config.yaml
norm: "rmsnorm"
bias: "none"
parallel_block: false
init_std_o: 0.00922
init_std_down: 0.00922
Each number is 500 + 25 x the weight over its row's rms, rounded and kept within 0 to 999. Layers, rows and columns count from 0. Numbers have three digits each. The size before them is the row's rms in percent of the matrix's.

# down: layer 9 MLP down (transposed), 320x128, rms 0.281, rows 24-58, columns 0-127
# gate: layer 9 MLP gate, 320x128, rms 0.291, rows 25-59, columns 0-127
# up: layer 9 MLP up, 320x128, rms 0.28, rows 25-59, columns 0-127
down24 102:510504499569462519503494431510515508472495539477488468524482497507520508536477504485536492516490505475499536542486515502468547504488484464517534483539525525484529511524516530506536522520453503499512544428528489526532506536515471518565525562478495502506475523532474465508511520532495480453508472518489483510483513477503524507490510503487496499461500507495471499516510506500481508513524
gate25 101:494524462559532454469529512528520513510477505466508532470522509529489513486459451511511481561520491548478475500491483510535448501504539503478521489581502530495502509509489542531531520514487533499466491489477482503461532505509502529482507496515487490464462464482517515502496469519525483471503498525491475506502499457487474480502466502520512468472517472522494472526462518462481483505496
up25 105:472459503544520451494437492463508553480521478538515541511505496532518529506480517497484500524491499494477480520510506552482465498524501505536514530514490524513464479427466517502540475485509466494535525531522502539461485509456495525484481492477484504476483519522533507471531510459506516496515483519465520511502490545526483486509497527492490507504511477479490509532475514496475503436461
down25 102:512477509513511506480495500502509513511499509474498503517503525531476499506485461502496525540459500503499503527517492486548522541504531465519520501542481470485523485483465562527536517530536456540522521435544482496446518511494514497530489512515531508485474527533545479508489493531525518523499511498478550475505487467477509456483481550515504495476490504509507519521449532437481505518479
gate26 097:490504513553516498485524479503557490553433474476508526492533484444491496494483488498507505526502489534523503460538486465510487447510525456482502480483536516498523469473504512472515554515495533517521484500502495455472528474499497498518512487510491460494515510502512528483502522483512478526485468558458529512503514510466486527481453498491532522510490506465545493497497502506440473500461
up26 100:465488500495473555500532512520459505472487489509458522453500503506534461500498525472505521559489500499536473542522458474542532523470540508516525543460501568503493494526487517488492514515507529491490523484461513468471504492504499518522512484511489532547483538492501522498497514457499481486497487513479466513541506512514452519473467504447523517528514520498517521477501476475451507502474
down26 101:500509522488489497476476496493463499548503482510485508499508515494517524510511479462509549463494500526503525475486477488480567533512513513442556506534465502533500516517524491452509492481490463486510482485503455478478469471501511502526510447476501505472474522479510532498497473480458466509518502508517500464518515514534504458522514536473524508499502493547529488517480537520437498533567
gate27 105:522501463477551509542521467511511506550483495483484514496506531537494518486493481497492459478489500475548535468498484456510467507515489524487453515482500509481514484541473510502473505485500514508486520565529513501479508577501487487495476490474487485507461509526469465475520456520499490477561482485547488518469494506505524489490512486555523467476502483506481487499529528461526508542463
up27 108:536476461512534519502536555504494442477498528475553526513510442511482543527491474478526496474498475479516545500481529480497442470511515502498523546514497487532509465476487501485482511508506482495495499494483516528466557482485498513489524477493477452481477484518469515500508468512484505472482499497530458520517483491525478484518525518517540488522563460505498462488509481466461516487508
down27 105:491497502464554484508489509512509486504454499465499481512527504475448504497541487520522447483490487484489502523549523467490522476486482516495460469464494469521509479505492532484520490458482507505483528476449512488458550547496476463489442463512485537475467445508505482480497500514467531520459491502525520495493508526540478496471511505506527497501508486539523512461456517494540482487477
gate28 091:454504485470516432497513512490502510473503524512481517478503511494520525467520508516522528506520527500533475481467512529522519514543479557510451500482525479504487443480495516550507512485541482479544518490480519522490522494514443469501475497521503500477502504525480487481470492500480522529529521473472516518504475455503515573512510509510510474481493446526463533505469510545492470460512
up28 094:509472517514486531475496483498505434502514504516489521530437497519492467544531504517468497496528504481479477499502536518511549509490511500501509484481527492538557505523503538495503465509511524522474533518477479515488496465484489531487515489503510521498547455514554500472517483479464492526510452478479549547510502486459518506533479495498503534545492536536511481484433508475477511487475
down28 096:548513488483472503505560480487562488516512503504519505452514497523476493520531484545503524489520450531538469522496483516522490566503473548486484563490512476508512499523514456494509518490497479541469501523517544508456500497512511523472511492511465494491525530564537493477501545469480500521512519498507510470511477497489470534520483513500478506472522469511482511549509514530480491496493
gate29 110:499479510502487494486480445525496539480543481466502465483477497474537507489482467514541472482553499537504469536492483503494513502531525488484476477523518486471498530507444515520463507493506478546476530483507494478498508516488515472440478472524498488505487505518464468487532498478509441462517515495500491459556476445467499517509479510536469487521505479504504490497518533469441489482479
up29 107:474523452466501522509472528532507577558509506471476502476492520515504491478529521512458525487484514516494482490492522496522465514448512523520493507501505494516489541527476465535506520486499531506513527504460488524561538541491542457537499513487488490499507491480543525517487524483478513513518540510519522484552485468462519474499488490493504484473495534497465464508503515528520465483455
down29 102:487518486451492486519482491503500515479488503476523457509514493446525481516500508514488517495507491438455526493531506481506466487505470527541475512506483529487500491527495481463476484502537491446542482532453510519502509474508518475506501505471506488529523509476473553516558528514465501478466510441496543526483518477465478512514494474478526476512478481495497454446482524486507543520534
gate30 100:484525487488503488441553439550515495482553550556558493500474509515475504463524518545509458457524481485449463482479532483492485519498523506504499487528510500492467509533529471482546496503511496470479519493504503527505495503474485482501477494510556504488521528529511512553516490499542484513470511489497507515485530481504510529527497468492497483494492490485519468496506502508517539548481
up30 101:473521527447479504525447499529512552475508508491480464479488464500520549488528498510520490469514505534495440528521493499508503518479486543487497498493505531480466454541520470461477500524512506533496460499512505482494505487470502536485475488498523454470519476483547470523524541505481506489491486493531503505508474488506480469520484499498559473503505545504511477459524520447548502470518
down30 092:488515514438543529531492523508528507541529502502485497511514564508499581557482536460515520519518510523467495484531454509533512521468516506528529487489506481516533473473486539478468512493473491505551512490547497522483517497522511500511478482490483536483537458544509518515510447490507465536496551517495507495489496498492510470459512527494482477504514505507502519500482487479493492490471
gate31 110:539525474506519523515494478525495452502490477475510490511509522516461549500474502512494489513505515475514463481470472510530521502476519500481476448525531513518504494503509547471581490500502535497487550496523452495511504500477523488498460517499493515485518530530458523469518501492493494503501519488528536437505498459531441505481474531520467506512498510520570531508449503502496499520522
up31 103:486516491474507497465486517456492502520520499468483509491487474497525508464524486459471486531485523525466509511521545495506488519469484507465492518494461538508504552460481520496494497435456489474522491497525549491485530514499512499505506485478524512544502477512505452513511507466499498522490460521503525534461478543518505552502475520545500485450478495540513480445506525530553480532485
down31 104:483428499547492484521512498503501540512481493549516541484511505506522493445501495470481488512477473522476528485479512544525487535479535494531496505459484500486505517507547556533505465503518471526486506463533508491534493536501494518507488453446531480470507517494513521518494537489533490480488520526527468478476491526521473475496512515500535499510487484479533478526467543502461526538533
gate32 094:457528513451447479500511480528500506458521525558536468530501511508462458473460470488510477510497494460531502479518512470513451485535514501476467515498493496501486525542510468491537501529483519552518491498527466511525474494471525555519468456527467483506519500506497502523467507491545505472509472511487519492478485515522468512535531490498523494485497466522486488530499538509450519521505
up32 095:486490499458484481484555473494527513572507475482530490532508523490479524493495504441532502519490526484502503511515515468495535517515490495464485463554520556510533490473528481480526537467486466491502482483547532486473482476466472518504509518477480483467525514465506491472498523518512503479488510491509508479466503498565462526536533515530552471482499528518467462505520505500499482489496
down32 092:500473482465504464501506495472475493490512476495483507519502447546464487542510525530502494463495510508545490500538497498492498490496526555472491493522508541488487519505456523483488475481456467510502512468483503533479473508484553474472480529494514501529484482515474519558485440497506518529510499512483508500525441559476519510531460507479483548514525508496514481534478453467499533507478
gate33 094:524515444494511534478507500533466465528512471545503470517478546493491466504532484522484460522460501527512531513521516493500471517493483513518499512527487450487544486544577524481490527517503513529492514502492513496498509456515524487445506504517513492502514481510477466465522449493506468533509513519511462492497478511498490553502522506532497503525467514458520476519504534542474544486480
up33 093:469489476475519499521479465510496482532467451543529524540485507508489521511513519515526472454479486548481539498490506496529549508457545491548454494505479520485501506500528495494509511482469522513520510512507500497500552457476482483518538455480507464495522487575472470518469484482497503495476534530491501522506517474488498519491494464491500531486442492490545500530532518483537507517507
down33 095:484472509505492471482459452475486496507509486505518523469477500455465497516535487493470509497495487477491482532465473538487498504494510516494505516475538500524464520497527494542575512516475489504461453534474521514482482513500514484539510480512510535510444483496498522506488534516524511456507488463489497549491481518544541499461489470436550506533519497469481487499474501543497476527520
gate34 102:501441493479549528485523475486502510493497496519502509554493561491515479503460498543482496515534505527500514551529490465506457511523478490494481499504528529498493483485493492537495484470520485522517491482533485463512540462471485453492506470520539518455450552493478470495518492515493517461464520496475489520524494505523558466525505496492486487518494508510518448523477546533492524478491
up34 098:504516500484501509509508544488483489528476490436538517478507495552488474502477497494491528502537517510522504555495496501468533494518507547508521477544511526554511525523486492493512519524452486459503479458538490500489476534503480507477469479535521521531503511473499451490518518487555460481461521493474502504507500532545519510515491480508498500465480550519481505500446493504559507529472
down34 098:475486484478565518512538472541524503487537535551519477515522486489518506533483521488521448475500483478517477474520489465490462518505496521501464512481528502482508512483505457511509484496542505502503479497505482481489514506489509511482562523552495519472409480498500497484458497529496511526508481564500517494486522478527518467510451462481505503538499498491493521541504492483466514497537
gate35 096:509537438499501447530477521481523514519501461447496460471484515498494503464536555520471527497519472540482488475501538462461482504500499520505469517531536505482474484539476531490495507512564496508493489483522491484486470498514503495496484493477534485514538495520524488458500504528506482495515491493479452550512517449525493516497473525522518477482513491533493503556462493519497525512456
up35 095:542484527498503511504471528497504499532528459524523525489499489462498488493547533526511493543497572562485499537474527475504494477512523532516498456439503512501510501521472497481486498508498509462486530523473503507520494522500508501479520471461479507518527513467458507508502500532514466543515503497504475488519483508522488525458511473444474494566508498453512451463509525531508484483492
down35 098:514495511512492539499498503491507512488546516519534520501473499519497516529487511512519516446480511537539480501498525517501527490523482486546498463483490533580504484505476512526564479519489490514473490456483478525487474509519519459516460485502500502535501494505516469536503481476556487527499451525501506490448549574538496496517528516462486484517525495527488494521486498517526478530524
gate36 103:492516536566517471499495500510510471506470509461512502482539552483519478512512507516501494542521450546486471523471470551507500467510515502470541510500515498459498542512456463487489437487494524519511530519478498513469493493524509508522512501464494483493502517470484481520548494509495518543482473524554498492458481525490483501475485517491479560506453487525497530483473525530501493474518
up36 101:493493485473451486495439512513523473490551487456473514572499475484479491499505511463500516472492527519521462501502464487507509481490508504549531532471456509497494470517481449527480489517493498508502498481486488492487475519476470470497446507529483469489496503519499550538461536494536494490457471546497491490504487482522492508522475523472562504563523504492499509479490486475537508499493
down36 098:523508563490520466501475525497493501518489480525494489506486477529520478491492537533488497493510529527458522514497500512462494495527508493502476500514522445457475472524529476506536506516481479478459500518489550520478485479472473526504515513501462495456498468446478533474456500486527471489532499513499495481502537452488491484485432503509475477511501525457460497454504473542494494461544
gate37 103:521506476516485456493525475525459529509499501529512456522533498506476494491469514471502474437517518518506473515514534493492471514530560477531512498487457507498518500479465529487525478488499534491507501488494520470525502530504498489464493489510496491522502508463527482519476463444493473525508471532517525523504535497563511527532451555492479501518524497473507526473525530489479437458511
up37 102:558511510464480490523531470478495544528505503563512463511487484502465486494474520470470502453505496480441521510507501494545518479524480462488500456495495479493527477511524447472528486474501484499528476518490483498526462495495516498516483515499488475455526484460541481505533536445511524513498494470484517508495502503506500476491513509478444516452520445478514499513468520487551516495485
down37 100:483526484463488488514534478500525509499514510507507509442460520475502486491480449509497489516549535488470512519548487475475532459519504498484522519544488514461477526536473484508492533538488491525475540476462490498512552497538507504508510460475487512496475496532497476477516509474505453455514521534495535529516539535479476515460527478506468533468478527526488526475536501467487499473504
gate38 106:509502488513519495450488529461492496509508528461534477470494502518519524477521533477504434482499501499541555474463478522473554527515507508517494561517503506492514518465543509527501485487531498492537444496488525532462477519533519477515543507535548531534495478489492500550479540511523509505527468482488480515473531518476460487502495500487513482470491511514491467474485501468501528481502
up38 100:533509499484523516498521531506484533503508563488506507492507508552462484506532485453517520521459500466526554504470530563509520474481515487528494504488460497523473501495533486514525510502420465463473510525520495508488508499511489491501470470525498457509512471488471472506536545476459515458511530506509485505520541531436500515508510535505501521485453481493484485498504489507519485519501
down38 092:523497566493488516490496540531494484535486490461505518445467509490427456492476502506473459502498504525498473507506523500487496475543500487479513494517501517458538542513533552540526477505526515502533501512541485513484489484482487503492498472483480480500501459481492505500512463518478438498502497493503514523480524450495495506476526492499498548555470456442502531530488513472512492484500
gate39 106:523476480526548474440450503496477554524495473502477484474482493464463506471520535513523533519514515481499501527490523508504501469521485503508499483484461466514499542528484496531513534552516522461465443456508538509509509484485507541492462480529536464447510538484496479516497486494558508511522482487526528477499546501481482501469480482489498523477512525527513509514474512504486477504482
up39 105:507493480487496491522476532491454515528531504470492524488517524490520518491479477463508499472454555445497515548472548535496511510536485507475474505538505461513545503476508513470491455480538497500480496484536519487482494523496487467481541454508501485503496483482444503441467506536505530464471482499515487491465528516478471494490544502493501526506513507503548447506493532486527474492490
down39 100:525521466579523487487478461494479467493542516508457493470482513477494476541521548482551535474488488462456524515494503479526456482530459500520495470509476504524526487457536474518505476512529467483513527464502486525523490501483532507501510485492543467531475487506491516515520489524517527474566523493511521479502494504525511485493488444483548499489493492464518509515498514524511488483518
gate40 094:484463480522474539454487532506517538539517510466483505520482479499507523555520492479492440475510467502488507512536517501551502510549444538467479491483505484501469505508500504462499502476529512452434511475486516519502561486488433492503520532545478504501504534500486493536481508493469505472462463499526492522515536531524478482472487498494507503497500501488517512495492475506506523494534
up40 103:516477523521494502495526456540504482486489501522507505495524519521551498535518509522471518478516491480497479490521439511500504491488528520505494544467550468530478479480493494477541496545466454509505513514490489484474480472551492464482487503483488474468518492470522510496553495465512515485476457444516518451451488465491484449505494534490532483487478483492461508501527528499458540490513
down40 098:510511534551557515527554472481498527493504494516485538527489489514503516462507541473519509543513479534511498508527522481508505557507511503477545470506534504495502510523517486525498491540512451497479546496483510457509480478476527464535515500546504502503483485520484499511481516461515485497532472486521479531532485531479513522531497467461498485472508502475509424487478523513522477527451
gate41 093:483484506471475475524515501506468492495510523515472563481504517493491468458470477464503522490549493495496519481518554503492477447485487521496479436539502515553485464540476495520545477504498486454550506501504538445478508487471494467495518494479518457471477499520509490492489488562492516490493523508483488483509504502443491489503499453525496479496520507485448516485525524504518526481511
up41 089:517518497508533504510481496518531476485493496481513498504499517487492509458497446497475456481529513532484508518492526533547508474458445494474478484514513560492454526493460499513522473481499484513486496521495519483485503490474483443468524495500520506482454511551491499455541531522475501508561488467516498465485475472454504518533496498501520465505480529467458538519500511516538476489541
down41 095:488475493484446512502525478471495512491501485481512522451508447494501454538504513472491506500521512510477502506530527554535491531526465484562531503484508542548461534505467506505545497513500503498501476471488556486452492498508539490504510506495503490492489504469520502514484506475530478565434535499495479517537500479541508466462499465473499485500491482474532500511469480526503482504479
gate42 100:507501525524508502473549536514548520494495528536495483510521512533478471458503539514523510521489498538474492508516524523530450479542527465483475547523498508469522486483473481507466473508420524535478511511511436497497508536485514498472516486542526515476479519484464488494492506504523472494526504476489455482515532528521495528514509509509495462456510485450500467476523503499464504474494
up42 105:537508488504492449485514513488541558516500483461465537523493450513488473511510462486508536485501458489472492497526479478503543463478474503449520523489515463480491517516457536485489524493548544477520505462519488501491471486516483483485539502475525478478468489517495537482516501508479543528503468492532441558479524521538514520525475476518508515530492505526484478495487533480497495497488
down42 098:467475489512477527498506468477508505469498534533495503475494522507486562500493485513504521504503481481531517512490485508491488521477492526514523433507521529507537465509486501519481514521515484512492493448534493516489527518478507510477510462489438480499489520471494517438469441509470569528497527491491525482505477471514514504509507508500460449453514531538498559518510460473525524483486
gate43 113:502492485533498531522489505478489476455468479493429515512505506486513535465502474518482492506485491501501511508514493512484529526537531550470493481499532560461461541452483537515510458499517531503520511457537513524486537483481475475524530497492544510458494521520458523537507498483527530508499518545478514506508506467493527502494450504497465524485485482484461525520488481495531493501552
up43 111:513507526530501508528503441470545525551487513523510456487517533506549496485468510468494499493523533483466514495518524495519477523499492505519510487508473517507524540538499532499542518443458490506485468520476479481515508526501498463504499510479480509496472478440521495521510505535482500524525544528500483472531547516506492461473478490445525540443490527535515526530487489518476497492485
down43 110:458462471516518503521498527490509487488522466493510523536523500495468484511519536550468520502467502501475489540468471471495536471493499490473450439461475475496490513530499484515459523522503480520520484489502542529516497489488503469521481521475544483512469507485482546450505552467507503512503483486560497504549511504476497506499496490521516468504484530485463526554457511503510493488454
gate44 100:528465476453531480458480525477492490517534564515524483498497472520495539511505510491513510506523469519487494488542535513443453523517526487493541487515529548511507477490539510520515493463489508503519463481453520515487497495547494501491505505476489543466488535514485527529492499551484529498526514508534472500498534492495511535501524491502529479492466510555480487471513522478475535504560
up44 098:504498483550488528508541562519528469493487485531476464501495485465514500476488498496482526490479494492506499495504524507457502488483500503485520485537513457504513518585498519539500482489494512501489485538527472460476478497478507512507494548505484502548502509523526452444483476520498498483522498547518469510507515514485450481502482504472496463473463448490553471490505487497508532504438
down44 096:453506515558512513489508527453454503485520507458471510512499516491485514541482505508481490489486542503498543514498502509473512478540516503484488466531484524531499492456512443533528496479507473513464517533477511496464508480455509511462517517487488522483509462522501495466509476510494559497480485489528535511503496502453519474470442563488489516484540479487484466469476507535482469488485
gate45 104:475515472495490516507497514481521518490427492531440490504466449498507510497547515522468541483507506497489525480510516518503466486501518540514519529489516468520463497532488550513467509474512516516485459473514548503515498493467508457473503518505488527561485484509509504492480527526491501521447564469511514487531500521501501503466442449501516500512504511482499495511453520486469471476492
up45 106:511544494518463492504476498506483519509539553483549532459483521515521560481525460518524466483482505493493493486524502466511520474472514474551515518537468548515476506492536470483519495528504523511483503514462519500531457510526506541532502482492529507497486537521491495486538514454523516505500527545549548495503499478533505499530519521477523514487537488530491494534512508524498534458487
down45 102:512520473522505483526529495503466522502479503501494533478492493516482503511513517492467452476462501494494491457490496467498510471497491524519502533486488481533495505492549509497511534528465477488491474490479513537453480542513498515445471479464501487485490534474448470502506545551491483571523477528516529542511496521504540475491476513505445546438516534498512483512493488474494478514528
gate46 098:530528465510484507550510534486503453530530507506517466490464492459495522495502519537521442500537501519492523512522496494474539492525512520496519523504512499485460448478482525484476526498484511462526555476498505494518489463548465451502501532519487540521481485505549491550530502505488492514489488533535516512469505468481505455500523485459506458501512504525463454521507470510505509468512
up46 099:483473453507485514547496474468485500502502477541467456520465484471515520463535542506560509562542501491497504497507517523485509520508490514526495543562495523486484530495496507446487489517517481492447498531513507492522543489517500489496501500457502522550553529483539510536506477515524491480509533512494492516530520480486486528498523478495526477505512458486507505516481449548503497480504
down46 098:468521489460517485505487573531514499524535550516496471539495495513482519546502497486465500525520485470526472506449479501567537507514477506508521511518494471478438521517498533541480491522552531509513505504519538510526472481531497506502547501503502534482498494506501510487525515506503515537477524545515529511491510524499470507462537484486557494510489496522468506490476522543487503535511
gate47 098:493509501483510527498484518478463513456495483461468506496494536470535515522458502501480467474519471512497492523531509479445478542454507491498432495537489522486510519509530531440532515466487477496485487476512461517513541531493518524477515488477485421476512502512526467509474488476514546507492507494484517516481499510501501489488505490517472507539485503494455529520517503514456533509560
up47 099:537503535521505496502483507472469482458462488500514503508523474469498541497544500470488515487498469542467501512500531472457498490498531499482500509486490520537488466495470510460518456496531488515499518547528500447518526491512531539513469442495500531483476490514519466483555501472519488516476503497574466486514511489479476481518487471548517519537473482489554483507530494523516492522484
down47 101:564458485501507498475519501512520467491496430505467496506498495434519461523503473527461512501471509520542519503496495490448496505475526492514470503469534472473541508481450486548462495529495494523516527459492494447519515484535530528517522475503472499509514477490500504469512518526507522513507491520472507548505519529541515507528534521487470512457485498459480538505507506497481483509518
gate48 105:518477485520497503469488472521492534483512505475480501455465484516524478494554525518476483515498506467522486482533507477478474505514515496536516495524532489508465508460500482483555511533526537515508498503488499505541536525508532465468441485505503503528504523476524518505525523500521478511497479486499483442492538499526562510494523496512465493464488481520509565541521558466496535501456
up48 112:505499496520493498531502523514483545502487491514517500519476483478486521509500499523493497513518484478529495493527533522473528488536446511522522470472531516501471536473504504556502503530544485520478454503519518483492500493552473480534552530508507533482487510545483509504466535503525460460503509480500544472516539513537517447531481512517468459475510471529479489544510556504511546473507
down48 106:434512506476514508506522508484532568503484510500464499512498488477494495474499479521556507463519490476512511483475481511474490470548481549469500477522504506501493504527537525491470500504517486496507494461506514493513493485555452507520477506522546475481473509511520464483492489458510498507545515520524527572521552516472525469504496538501523459507500550505497517526484484503528458513535
gate49 094:463467503465477488490478474511470528499509524550461487499494490474503492503481492461496469495493504492514473503510513503533492521551459500500532514503558484522485489520528471515480529510454497505472458539518537479534500475513472493487465480539530566504521515502519504480524500509484451455491536501501479512531535447471463498489514540482525521487512514515543479525466502521472525461479
up49 091:530516499525476513462534519483547540501535499470575493502494485490485494492524500508491540471490481452513485551510538541488494486526523484486503486496499486498490499506516536493469513494494498465501478501452513521486507473522489517498505544488499503473536545474519512501530473522517500540515550512484511508472473488519444573444505519516510490521506468487485475482461468519527513484545
down49 092:523496499478511490494493522564482513510484458492522518495499468498528491483491466502506526462517476536473541471510515518523511483518510530490507531501470493520505519538514507535475501489527528499428530568495537519483546519536524516502518541476496490523484501507492491502477471520494508517490494529459502520533522500510496446531522482516481467567501483456525540495469555482496526521504
gate50 098:531554483501525513521530466522537488510506519523510470486478535505524462472505476449463464503471499496487551475491537455507558515474501493487510522501536501471513508530462507468527522493510487474500547459499461495483469478487503509547501471461495497493503532499523524479508505473533545547522477513537487506459479493501475508472506450517537517515486468492502497474507533511494522467512
up50 097:535459515511518479444504466529508483479471499475552499487478503494470511483456476540468482495530466493474503505454510505473524518503488525484517551503532459514514529508509487457500482517447513526483515499508511475492523518476496501543465496482505471509502512479499530485528532528504507507536487521466482467456471548521521518525526512484490473503502484541513510512505488568492516558541
down50 100:467521473565480492510514519478473522536515503471470470492507516482564413526487496480535515476510512461508451496532492472505458495469504491518521484498520503492507525517510512530474516478520496502527481479491502512499473516522500475510491485503538538529488478536505480507511495468502503482456485491455534543557492494496470479545476462542461506500488522522481482480508485487528523470478
gate51 096:532448488494490493524493474468496465493463498538450522523490507525484551506509504490463471485542447434512540479513515526534532546498509458506504485469468491504511466487500533481512520475474488485524499517506513524522516492492463513483525501517522491490553553497475506481495515456501526520486478508500511452524499499484523497475457536518531520533466506493466517445489502512510482525502
up51 107:510468472476459544500509432494496476509522526512523474530512510502465455510478477528484484496507512491495509498542500472511507484527513455534498488481504502437486540517486517453523490484479488481484448531527439540516489511537536507533508525540532496509520526534514512463539519509526470500479498483555500501486518496501522481482500509466518489539499540518519499543500462475493504479501
down51 103:489477501480504500513461510490538508494502484477527529530506433467551542523529477473476509496516505495529501496525487524514483494465474520501500539511497520474509496468480515523479513537478480516496515502533540485509524487504484505513494517529470510488481496475470518518475514486555504511502511446447498530471489470474538459548525477478507508443499550508482510492450560515541490519528
gate52 093:521500519520494473540481539549532516499501521492520546481489466471494460467518544540497488478500484492521502480551491448471501517515495481448478471501519520539480481517549497496491514518519499447518506487482504493498476496487527461483509491493494474512472543546498497446468525523453482481519475481482506532459455483498484475501502481481509534491474508456529497538505494552482509487514
up52 103:508529494550495505513493483514446490507505512466491495497483505479445484520547512458512498524483443481471497489519518486509502555546500499511473495532513504516458518508466477496524504467545521510513501508505481501475471430473494470511507499474455494508540525528474495469504480533511473528523449503509465507483551481516497518477530496510502485544478530555530499517516536517507508537519
down52 098:516534495546524493513527486515504474507508485485491524519504499506517456464483496513462454483541513509508493501475502476483509481476502507507513488481497501475492481496474513498431520515427526468459513442434478517497514497513506510454527499493510480457476566542543508517519563484505512487475515493495519516500496503507490489554527485506492508460486490493482495467530553522531499505515
gate53 117:485456466543536476467461483485471498489514499472466519508493453526560483481470531495526471536511504524493533488477493514488467475495551474516510486510467512498521481437488490499488509510500489504485518501470494481472495491468486515439456499508514520475506514420497476480497474507491535491468515480492496545509486511495466535492512509511498527499481478533522563470482482489513533471481
up53 113:473480514532534499453486498467497469514467498524495485478498500515509497513487489510545480490529478492515511511480469468492513496479519477524536468459458503528476481522515490547479501503493515541478566429463511520470480484511495494478467566472463510512469521452445497496523524509489494525479519488510453525516500499498498470519506485498485511471497555461477510477495526531476468516513
down53 106:499515535510514468485520528506474498495524506518484492528516515504495519530493498514461487511448496491536511508497502489501502482507507452500486492537547462506517511466522497475495517486532537471524463491553501485494521516539487514521470477472546511485473488551500482517522491504513503445523452554547532507523577482467514523495522490533484473502475495561515512498477484509490550477478
gate54 101:448476539513504515505501505498526523494502492507467516497520505476503539495511483531471483497518550502464508490552484434485501510488492503499513498514524511483492485488441481504475518475514462503518485517535472492486516498542522445504487519510487479466538509471490492460472528476500463509509527508535560539491465498508463513538480530547498468515505552533497448510471531492470497539490
up54 098:482502458529494519512509499485489515463510459474486502554504485520541492463520520535473494514481519482472503485526519515512473528522523518517499537506508471475468490509461516512496466504535505519471472459479506469523509475520477528502486531502514502493490491480515444540531433501468479545529533525566521510520505460506541543486473468547498514497510469520502491470503474472537506495480
down54 100:516459506580482495500517462523491522492512473496509497424500504495521464546497494487521494482502480513456477487459483520515474516508506529514473464487490495448467460479491523529487565495486524508469485514553495480490525482510487437508495505483504543536528492501516503497517487471460521474522514473469520515499495503513493487512494487506468486535503546524491481467484523516485507525554
gate55 095:468509464515438479451511500530502519495484503489511565493511512450540503474485511452504493501516516501493504506509477498497471534483519504478484526486498514493510528510506475501475487499497480513518561461482481552501482533522480515530469445483519538499505496473509525536477491497505507493566487517514505511493516478481502501462480510457505477507494449468525475482533551506500502442552
up55 088:470558478513474480500495461515514493505489464507484554471527494465509515465562466559500531493491521477508544481472484503545508521473460502482505484517492517486464524512505540472503509470511465481525551500509535512437490546508480500528471499501502486519488519503485526503502504502514481482520520478496504517520520466463463511459517506509533487446525526537493487491524541495511513527528
down55 095:515479510540501537519523464504463506530477497507462494473473499541532454509487492501496507519486532467478534527469541467456523481478517486544567481483485472529529468498494513517460473490462516484511497466463517471526513466493521515512486512537495484488469475524507491460493516460513459504512518509476513527492464482487513557497517466519477519483482490488494473485483484507455534526453
gate56 100:469498523518472519520480491503478530508530504487444467509494525482534529473507501467491501523464500536475497517542532493496457539499496483516481472512507530547496487529473492499532542527465495475516491495501549496521473484481471483521446472496461501504530492461516537478550532487496516480464547552525488511499504518554485518545497481495519500474524486474510495526496497472521441515489
up56 105:461492482482492500514490495519512477456483463526506515561477506525505518525506486492517524521509482528533500525522540519475486525532522479567486489477479524499464500544492501472473503516510519497466446543535529473485481507415480516503491519530500507508512482511499484480523527507465489467537494513466539517492466560471489458512514497500511515500513459485503452504526528489508517531495
down56 107:491453507519521532468522508514482514449500510493539479534545482480541498535521513495505471523534513529503555469534499530466497489521506481488481489497443521496488479501500512492485509529461512477521523506479448528500496481499516475499479523438460498515469529449503509477508505529483536492509486517542459506518531500529529509489511502469500456477491485552492488485559505506542524528500
gate57 103:533515503478420472479465497503546539516499503503482466512471469464508499491494523505520523495530452494498506511495469515500525499477560487488503501428508489464568512493515489478513522493550499509462557462512495506527513438471524494519491480516562477503547469485500507506489489508524517494507471517501497490509531512508482458520513503471468487496480490531504503529513516495505515502528
up57 095:466528498528540468523518499470519491517516456493560540492492512503492508516518476477504508471515504549524529461506522503513485484469514492548521526521506477482518472514507486493515545517502490473452530471518500528508557502504498501485508494519479480487479457498478500498493549546464510507464488490483556462532490471525512549513465500526488469501520453488462479496477445484543489501482
down57 101:553529479486502476524484515461527488500557493512503520476510492493489443501478465536508497508542451515477468509457514531494505490512523493484502481481489525499496475482516446520505506480486470478487511544505493490515473511485497516523518506484526484530510523477438502450532467467541470517530540505503427494465532482463524471524502510497519495461483512542505478513529505483459493509495
gate58 101:472510479557456509545508552501474469526491509508527498484534500509476485492501493430480496477534472464497505469482498515472486530523455513483509517535536495507529513462466486487516539513491513506468551506509507512521536518489513510501466515550482502526545463501492492520539534490517544513460510497483515484477478521500470518452476488489534493481515486501537541507489506493547503544500
up58 105:509522546499518509473477500454538486469492554509465515498529534509493516492537499513504522508533526522494505488541564473483519461501486466455479512495494474547485533513515481519537480530465491495533499499513500488492455484523504480473500464470549503462546502506517513431502521536469519477510506436511481517514504490533524490515511503511471477522476488482548514478507485516525483484507
down58 097:515514496473504489469508481484484483515520505526503510494453487518561504507473507500512474460457489520483513475515483446488486508487546520482452543481488516512512465520484553532493536530489496494472495531480499488509516500504475513516475487467515488451504575493514457466546482486504506495495483496479566502522446513527536473532536485488507525473511518501508475529482535537467483505504
gate59 097:517484457469510505483494536544522523491528547529505515547513532460526545498477493483501496496486554532500465486485470544463437501487508483492501465494496496512458500488474533559512487478485509535508507480520500505479511495474520457435530496484507494514495514475505513496441487469490496481450524485491488535505536485527523492488481459505477477511512470512499499464493521505460493516540
up59 104:519530465513492504538549510507473503491480453516515468509469507491526490491518499501520494488496461496504525509472528503534507511523464512510459545446475524479485474496447480543512495486481485516506519471501525508496509505523523550517490498492527451505518519500523471513500486485502505523447463507526541511495506479483514546546512484433505514481498493536492492449482492502515495565561